config = dict(
    n_head=5,
    n_kv_head=5,
    head_dim=32,
    d_mlp=640,
    activation='gelu',
    norm='rmsnorm',
    rope_base=10000.0,
    rope_fraction=0.5,
    tie_embeddings='early',
    extras=['local attention windows', 'shifted keys', 'gated attention', 'a norm on each head', 'value embeddings', 'hashed n-gram embeddings', 'a smear gate', 'short convolutions', 'capped logits'],
    decay_fraction=0.403,
    decay_shape='linear',
    final_lr_fraction=0.05,
    seq_len=512,
)
Each number is 500 + 25 x the weight over the matrix's rms, rounded and kept within 0 to 999. Layers, rows and columns count from 0. Numbers have three digits each.

# o: layer 5 attention output (transposed), 160x160, rms 0.0774, rows 141-159, columns 0-159
# v: layer 5 attention value, 160x160, rms 0.0856, rows 142-159, columns 0-159
# up: layer 5 MLP up, 640x160, rms 0.0847, rows 0-1, columns 0-159
# down: layer 5 MLP down (transposed), 640x160, rms 0.0711, rows 0, columns 0-159
o141:506501503476505471500510519513507495491483491512518489471553556495535558529517555458473493443536487497559515473521552506507528472532524526531513467492468518469492509508501506505498463475526528502499476483486504513549504529515485489507493466484500454491454547537490523524546520490505478510455477480489508525542494507502490515502483479555498483509478520444553592517547548500561524475543530459542549505513504484523479523554464512494515499477462485468487468502495486515484465529452515
v142:505529472479486497501512510479516518483513490489509484496541512512465489516443486502479489485468466538439469489500547549494532460491501497484515499530472503477505452510538512484522485490482462532515520550517474563506503519480503527503506511494505474454492509455497504504537490534524466553529572546502527481492509491539492500459540485514463509500511462499508505507551497555517501515516510497483510446524514517527502504503520506488506560517512512503476483505470550450535495509473520
o142:494534453473520511547495519511470518497549466535491456490474444521474485512467523513541503485500472553490511517491531475458489481487531511505478459502564492507479486488540533499539516515477517476499491524536512495473500462543493487501517545473520487497441481509567465473508487497484482462479503478488505496497487526504518534503568550494531475527521495509506478465482511493502456440499486472518485540517492547503502520511506480454502479523532479535518520542513458526535489495474473
v143:485475495514505478496474529506538518505467489523488490494513511518487503475522520551510524469539506487577516491457503456492510518516492501536485496477525464500506510501508499470462520532479516502564474480482502520446539459501482512493525505478517446545501518519507507494516519463481531505473478500492534544484575512507464528478510486511492520489536448501499494501482441466462517523531541506524529519467459493506552512482484535489484466494510511526560501546515461534483498486523517
o143:528508531517467460479522489504518489462495565459492582509484444486451500477497474512490459504536495448577460526508509471518546498495538523515553452491498541503546526490519547499502508491487490499499538489490543476487526496525528495486477475512450513486480498491489565453515499462529509494529520492500472483544514476528499553520511483461498506552464476534497470479515525470526495492484497463521460502536530442485456491452510548485525537525521555505472461510522476504497453482434505
v144:520505496502506498531492487500451478485486527508516512592513465537508496473486555510460490500494509487516446488485496518505504494539469497523550525527536540498503509525488506534508490517527440498555515467455484513472522465482515499478552514486483522505481481518490524511540551513493484479515451529466540434480493499503512519507454518516491453489487467541442498528518519487524484516496493514501501534495552498501499532448495481505513471464464525515485505467470552529499496496542508
o144:503500478525477543452481502486496503480483541488487520490546486514544490474496512512482467532530476489497509463524512489560546531504501490531513475513473523545574485460536520473477527552521530509498447522518519542542540515486507536554518482490495457515484480516515499525492476516490501453463511512497515539537524462495467501495540516477475501538481483530459463522497505490471507493472500497537523512534490512535449525536453517522483496529449521540511465436486490504522463538472530
v145:496487501480509472428504535458463536487456529497472497456526485511484464468506481508487502458493523512496468460509479488476510526479538494506488503532417479534551516478550462457493511460517489521455470506557518523505505486500486487460554503527513461455494497500477492480510490450478521500452503482502516491515508498481495508423499497477517481499535445474543501506481508530479496473509559507460538491484521521511508474527479484493430526528487500476512482492492521470510492478507477
o145:515483510470500504503503505500446542536476455517489461515522486470501530476454478496473504478534525503506572453505499505481542514489538510491452489474452489494558492478546506484557506506508537519470477452532554490544524510509471483470554486518480512518476482533459507504474469542489530487454480517498544505521527507502477519552532538484519512509508499483519515490462501469504506462556529529481480518514485505498481481495527461366505498544500482546505477513523482537460452511500501
v146:463483470545472499496503497494574456479513472536514446497481562481481482496519510557527492507461504522484483500511510498499511505514485486485469511538547451488488532515468533531510489518493454463552510477484466507491504509465513507472472522500484516453503434469497485443535536486530520491488521526471444482502477480559523472472505513541485511477483526496482478522495505522520496509451506502466450541471516492499453491504550501507515455494505462509510513490491485493490499492512483
o146:489499506498492591522519523557457461516490485444498515559516483490468469482515548491492472492529475497506481490556540506525546455486465463458586480531505503471515498522530453506466516483496498519480499537460439533562539494507474517523517507528441533488509517490512542533490515517503516498524495508488537515511510483479467470478538446508484508517482496436481448492485471491462526461513486516502518546517506515521539478512485537547444503483547528487481486524485525461487491522527530
v147:503517486510507514444483489505510546507478463535519516504497536464479485483484514531491444482514471515501509489549499507510505460516452528494540482542471485451542500505513509502513465500530494491522486534508504491492482494498502495509513464475475507527510521499459532521520472528470499545488515533489492501499517509483456499506533491517476521485520537489555489507507486590490473492524484499507537441475520496528504516549498494510479526498493498502494503433440506500484515545463483
o147:524525470472531505465507511513491537539500437549504470552509495469466508503491500540497485519497484507492516498486475523486508479486506514522495471496470439488504521507515528531493499500507502497494495533471474495466531500478545443495519497523481512496494510479477489541524468530429481490463488511527480499467496499466505534462476527569489466447503524525541503512510492519461480466497533515553469519484509510482483525470548425469557466513479474520475480445491439494475455499439481
v148:481528473509484539490495519520477518486508522472520512459506553492535479517470512487501482461523494494501470535476504540512515509524526518516523506570490505498482474485513491505526497503471531518494467487490527532503515510555510512484461482466497498528480486496508516458507558526524506470461469475500465510500495492457490540523491508502479569517531508497490511511475496504523503507490499478472526562517481485500524460502482499508469499494497495498481511479502502505474501511506479
o148:462487487502489501480468447540504550525485502484499483496522477475504528533491521529476485519497498484486497476467496473472507515492506476534483425462459503508506479531517462504517521514481514459478454499488497458492498501524522512464514533481512477487509523505484486503509479517505531530464513477485526510509482491496479499522488483485508488501522525478540528510491504505494487506515509513484517490525481487488510464483494489482527488516545491504450544558481477532490461480483493
v149:491504514542478510494477499504476480488492462505496473527537501504530499487484515470501464496473525515484490465486521482498543514522494504494474484510480562546463470507512521475544531496454509444497497475525516518494560508559504516494482527472494517468474459496486438486473522472555489505491501485461505481501500487535527516524530526496479495534520514492517502579509539487477507482523528480469470505486524505501522485475492495479526516492521495506497509524543489513511489509497536
o149:469487524560514473481515485489502488473502506562503490503486481512556495492510508453525482487481518475445464481501534474477506460510490514497492468476523553522453502486497511536533521497440523464487507472561525484461493487525488501489512509458486504485477452453510476465538515476545489480521486501444480487480494488513542481500515522466500490547563517480493499505453527464523503495439543468484471500471480462470512511488492484463557491484518497496549524511534467498520518477511510
v150:497502521520513502496520506503524514498502494508517488508494496481502502508509516496507515528508511499479509508545491485490515506489472491457493467502532501510497446491503547473468548507500496495533511505483495493484510555508495524534490489537508496498484477498499457501459510507488496501516541503497500501498549517517514519497490495493511494512464481486499479531487509508509516489498467505511505526510494512494513474520471516492501503521523500488505485507491483509488495481491509
o150:491540481494484494494523528515493458457500497466499476516499511514500485505505487499504516482525491493467495533511510527535479485482519484482516505539486480474494521487485521493536506494488468505487489484525481498518483514515482490493500477536514563504483507491472497478494489501517513475480523491491491497528512505463505510500513520518502519516476505517500479496512481492488513475506505494485480548521509520507514518520515538644504502495507490482489501530495507494486542492511496
v151:508475501507523474521513500516457559501499540551506500510515485461481523534518483504495513506512510487493506490563518503485528521469502478472452525492458469516515497511465482522468491458550499509499483495516492526534516467475501507514523543495478516499532519523493497546458436504474517521525547496491531497483499503493491453483521476482480450490476477505507518488523483502503482522499527519525471451470553499515497493470543534477470511516489525503506521491465529484499501554486541
o151:536495475467490541488447498456477543492453481494521509499514517486458502466505509474509525478499505479529496473482496499499475484511532509466486438499496520461489523497527506493457489496478518531428496505513495520500536510534507469528519504509527476476500466521496463531443511508490475524539475476534503480496469515486531540500441485512497466504497523463524493502540486496466486510506471498442485511512467479503494495512525462427477501511503545450493518500497504475504482474493474
v152:498507492503512516462511502516530482495494532493500489507486493508523488511518496521489490464508504499537513506508508541505481480538495494535540526500504504475483503492509485495517485514495495509488491499526479507518479526489516470501519525494524517501492536465509534495564489494483516542463489525547506521492497512499490512478462506528472488470505520503475507488509475542486489511489527502502468483483515488497448507492530489502454539452502505500481505471499515493505500502524513
o152:496463531510531476512510460485538496499491499493493516502496493496524480539513488498496480500498482515498529482485506471485500498498487509495497513485506522512493504524506502487496491476482521492497482496470515516473519494505522504509502502472507472483503514498525500489497485507471478525536495505507494524465496503529493519497483500497511524514512497490502500515488532522555482502509485501519517486497473501500482471502518472277498507469491474513495488500511487523508470502478485
v153:503504475508499518469516533515527520474490497486515502474457487509517494535549512528504510475499513509521484520466499543505486493510489497489508525549518487523503518479517500530510470531456506493477464489499489516467483500497522489498475511470498504489494517500543535467509516469496516482480471493504515519501478501491476507500522511484478525497519504492491506492465531535468495509509527481484505549488484519485517488495510494509481522487520514487514491492482476492516523488516523
o153:508466529486543492510509475462517511517521512524509512525499495473504484548503495494496509537488526515507515473469478473452486493483497498499467512489503482495489525541499471479500496497477543486481486523489488479480525478490502510490525516508512512461489498485491476500494456506469497498532502484486518488445495495507493532490475479524505487481508495505507508494508522507529502535495501531500495476496490472518502471490513469320504491516503462502491533485502481520511461495478496
v154:511509502523465508478484508518526482491481494508496463466527519516493517479478511528544532432500477548489465478502510496498506504505506473425528479510450526530498515507471516475518548456466514470509515543537494535562490516505534533485443476476517511491483506526496502496450529471497479468466535501511528493519498497542547492542512515479482547494486473476500487487555512551496511488555541497449489531480596502497533496501475541491512468443497501491462488525479526514515468497486532
o154:451477538531484483529528439443464451499545509477506472540471489520499507500510486508439519517480565500517537499446546495466467457477512541503444499456534514499454455493503485507553504499519551492529463490494528463487456448442471486493517543444554480523539494438497466494466523454537542531516459522484483511459496455537490459487499496520465452494566491505525510447490504497567503561474503486547500497472477451504499524475502465515501476461484469508552478569538509480518540482503503
v155:515491498488524471551529498482491445487493498446478510533430493494468474517523484494501495498441500521529518490500497451484439472505493482466518508499489498466508531504495506496466507461477490531521494497489471498463509451512514458523539489542491546502526503510544496522498535495492481502566493531513523533503506490534548486483528495518546474489509512501475465503502446455501506508497490495542464552579500492530499558484491473491512485487469479484544512526473470511506545453489540
o155:503501515506452536471506479516480512483447531455532557487530485512464517508521537512503482495474484463546477506500550497527513521505485488509516482513495476513515482539510516464513503514487481502513525485525518532502502466464500479438517487528529503507532551482519494509463460539549506555515506494503496517477494495495490504486534485474468523534458496493461469497479461492468508496489532529543494533553467524512507507516503562518440514523504535502502523488473523522447528483480525
v156:485510428544528488497518511508493523505485526508493494479537501475506477461515440544521468551465522503476488501502539450496535546512486499526505519489447504521475492500486498532502499440569483501518530537550518493513426494516555504528489503450521488563494514546477482492458486485526513524476521498508523516515556455486430493569443503497466503477512452519493490515490535512492504490535519482465538499513517508487479456476544581518495528488487497525520486494503517523448480494468495
o156:500525502449497513510559530455496502494402465475520486492522489510496475484507513526526493466491481529486514526515513532490476536495480469524524521486482469509519475482446526494540509516521506484473499473498543451485510502509491493462452506505508534545501498539508536477521518488517523480487456503470510478524512481476529487518460519503491522543489498519533468506477534523516487493487504476482451500477528518526480553504506521570528527443482474511485506530498550483491517524572510
v157:539517510485471513486500494508535516504481518487547474470487512494492489478463490500491479469475482457474480495519531497528522526482514513441559493543462531483487533507508494450488499416513486472501453518530505509547476486563524474549504475522500508523496521553472524538491470513478469571509539488534515543499511551487473516477522489546528481499505548493487473503540535507507489478487453493466497519583533499500533481538434435498480522502471494469486491499506524501495501482476541
o157:526479500495524422445517493450552482526439488542525466493455519467539513480480491470492506508489492482455511525478519482471529529490473505501507520528493486491430487494472543522511536529465487502500489450531499466432497499524543467510512513472490472491525460507515458491581488483492487497524495493497505492538482493461542501425464516493487492468514523505526507473475501523489454515476492545492481548468470509502483517489567474499545478465511502495507522489525473525539490465492512
v158:440527521496536484471503490515557493518524514478480505465473508460544552476531495512495551565484491501491531516501479504512460503514465504479468500471535524515467528488470528489534526571506490584470516523497518464470503505501495519548474517486511495468485491467546497492521502498547463477522531463499444475494511471495543517522501518445514495528484483508520467530465492499459502527465502499504498468460447497524465520478538500500484505554539473540517480508511473496534550522483491
o158:480525529551500498506495491488451473441559563545521479505418511522551496485544527533514540551493500497485486504485499494405476508438504516463517522480561493547484534490494536516502488539467480552538548515485450472465488479477494512507496533502510524461518498487548456519530486531491485455525499478508504485550439501489521472503517466457498455508531438518482515470485535478491550495473513558502476529475500510498466510468510528568490494524508453496552480521522512496532525488556499
v159:466543485471484564493501515515512460485511489449516523464479522524532456522494502519515483458504476499534495513436498530522487486543500520518549506554516525467480482485537519495522490517439524488521505494460531512488492517581496473499501478479516505547473503469534494459484573515521448481444461486520481500519522500489506542531503513502477552536546524504483489519478491487498502506513491470454535565515441497490520492511444462517481506490523496526496506482529485496478519468513485
o159:499473528486523517488481466515503514524503484503479531513485456510480483518487522537494490504486488486514486480497498492456493504486504473505501483514494504505524488538519492475501535485474532487510478544495480470478518468530511488487515544543505482485532483490499511504505477517497537529493520490488508478481488501516487485536526479492530493507472485452525492504477515494505511509478505561500482524508481502487528467494469499449484505510516457519508518520470454520521462497461506
up0:503492519496518476498485484483477552506495454463492525463492465494453554509476519490480450525516545489506531482486494483501490469502500508524499503486511515463495511504520495498518519474486496469478495532485485542484524473529520466474488525478540520462497513466481458494518509481507498525486540519457491516525464487516433508521533501526528507490511521522524520566494518486471504520470507499474435515517499514478523494510533505459509477502546500528531536486510496507458502484468510
down0:490499543504474474502528507512509523490552519482560537471496510471542479506490502517478519495488483475496474504515500498533499498513495517510525512458488537543514486505500491494490481532501497488466489477468488527497463508505499537514475490492474542517493519449552539517495474484495516494504487555470466502480503467544483512485487461520499514479490490525472522500471478483495507509473512529496464485537468547514481540521468501449483499492531497551525513495492511510530476497514502
up1:505490513560500501550446497518489538510514468499506564514504503478468493460500458571515477513552519477543503434483483456445548547517486495454468486464519518475514496511544505460480488516489513489462474530479458537453524475516498520510489543452528499518496528535504524504512504495468506543569500460500520505495459537528497520532507517505500470535500470494557534503476520471508488491510469494578515496430481526506554504445453530487518476491497468515524517502502517543488494488474520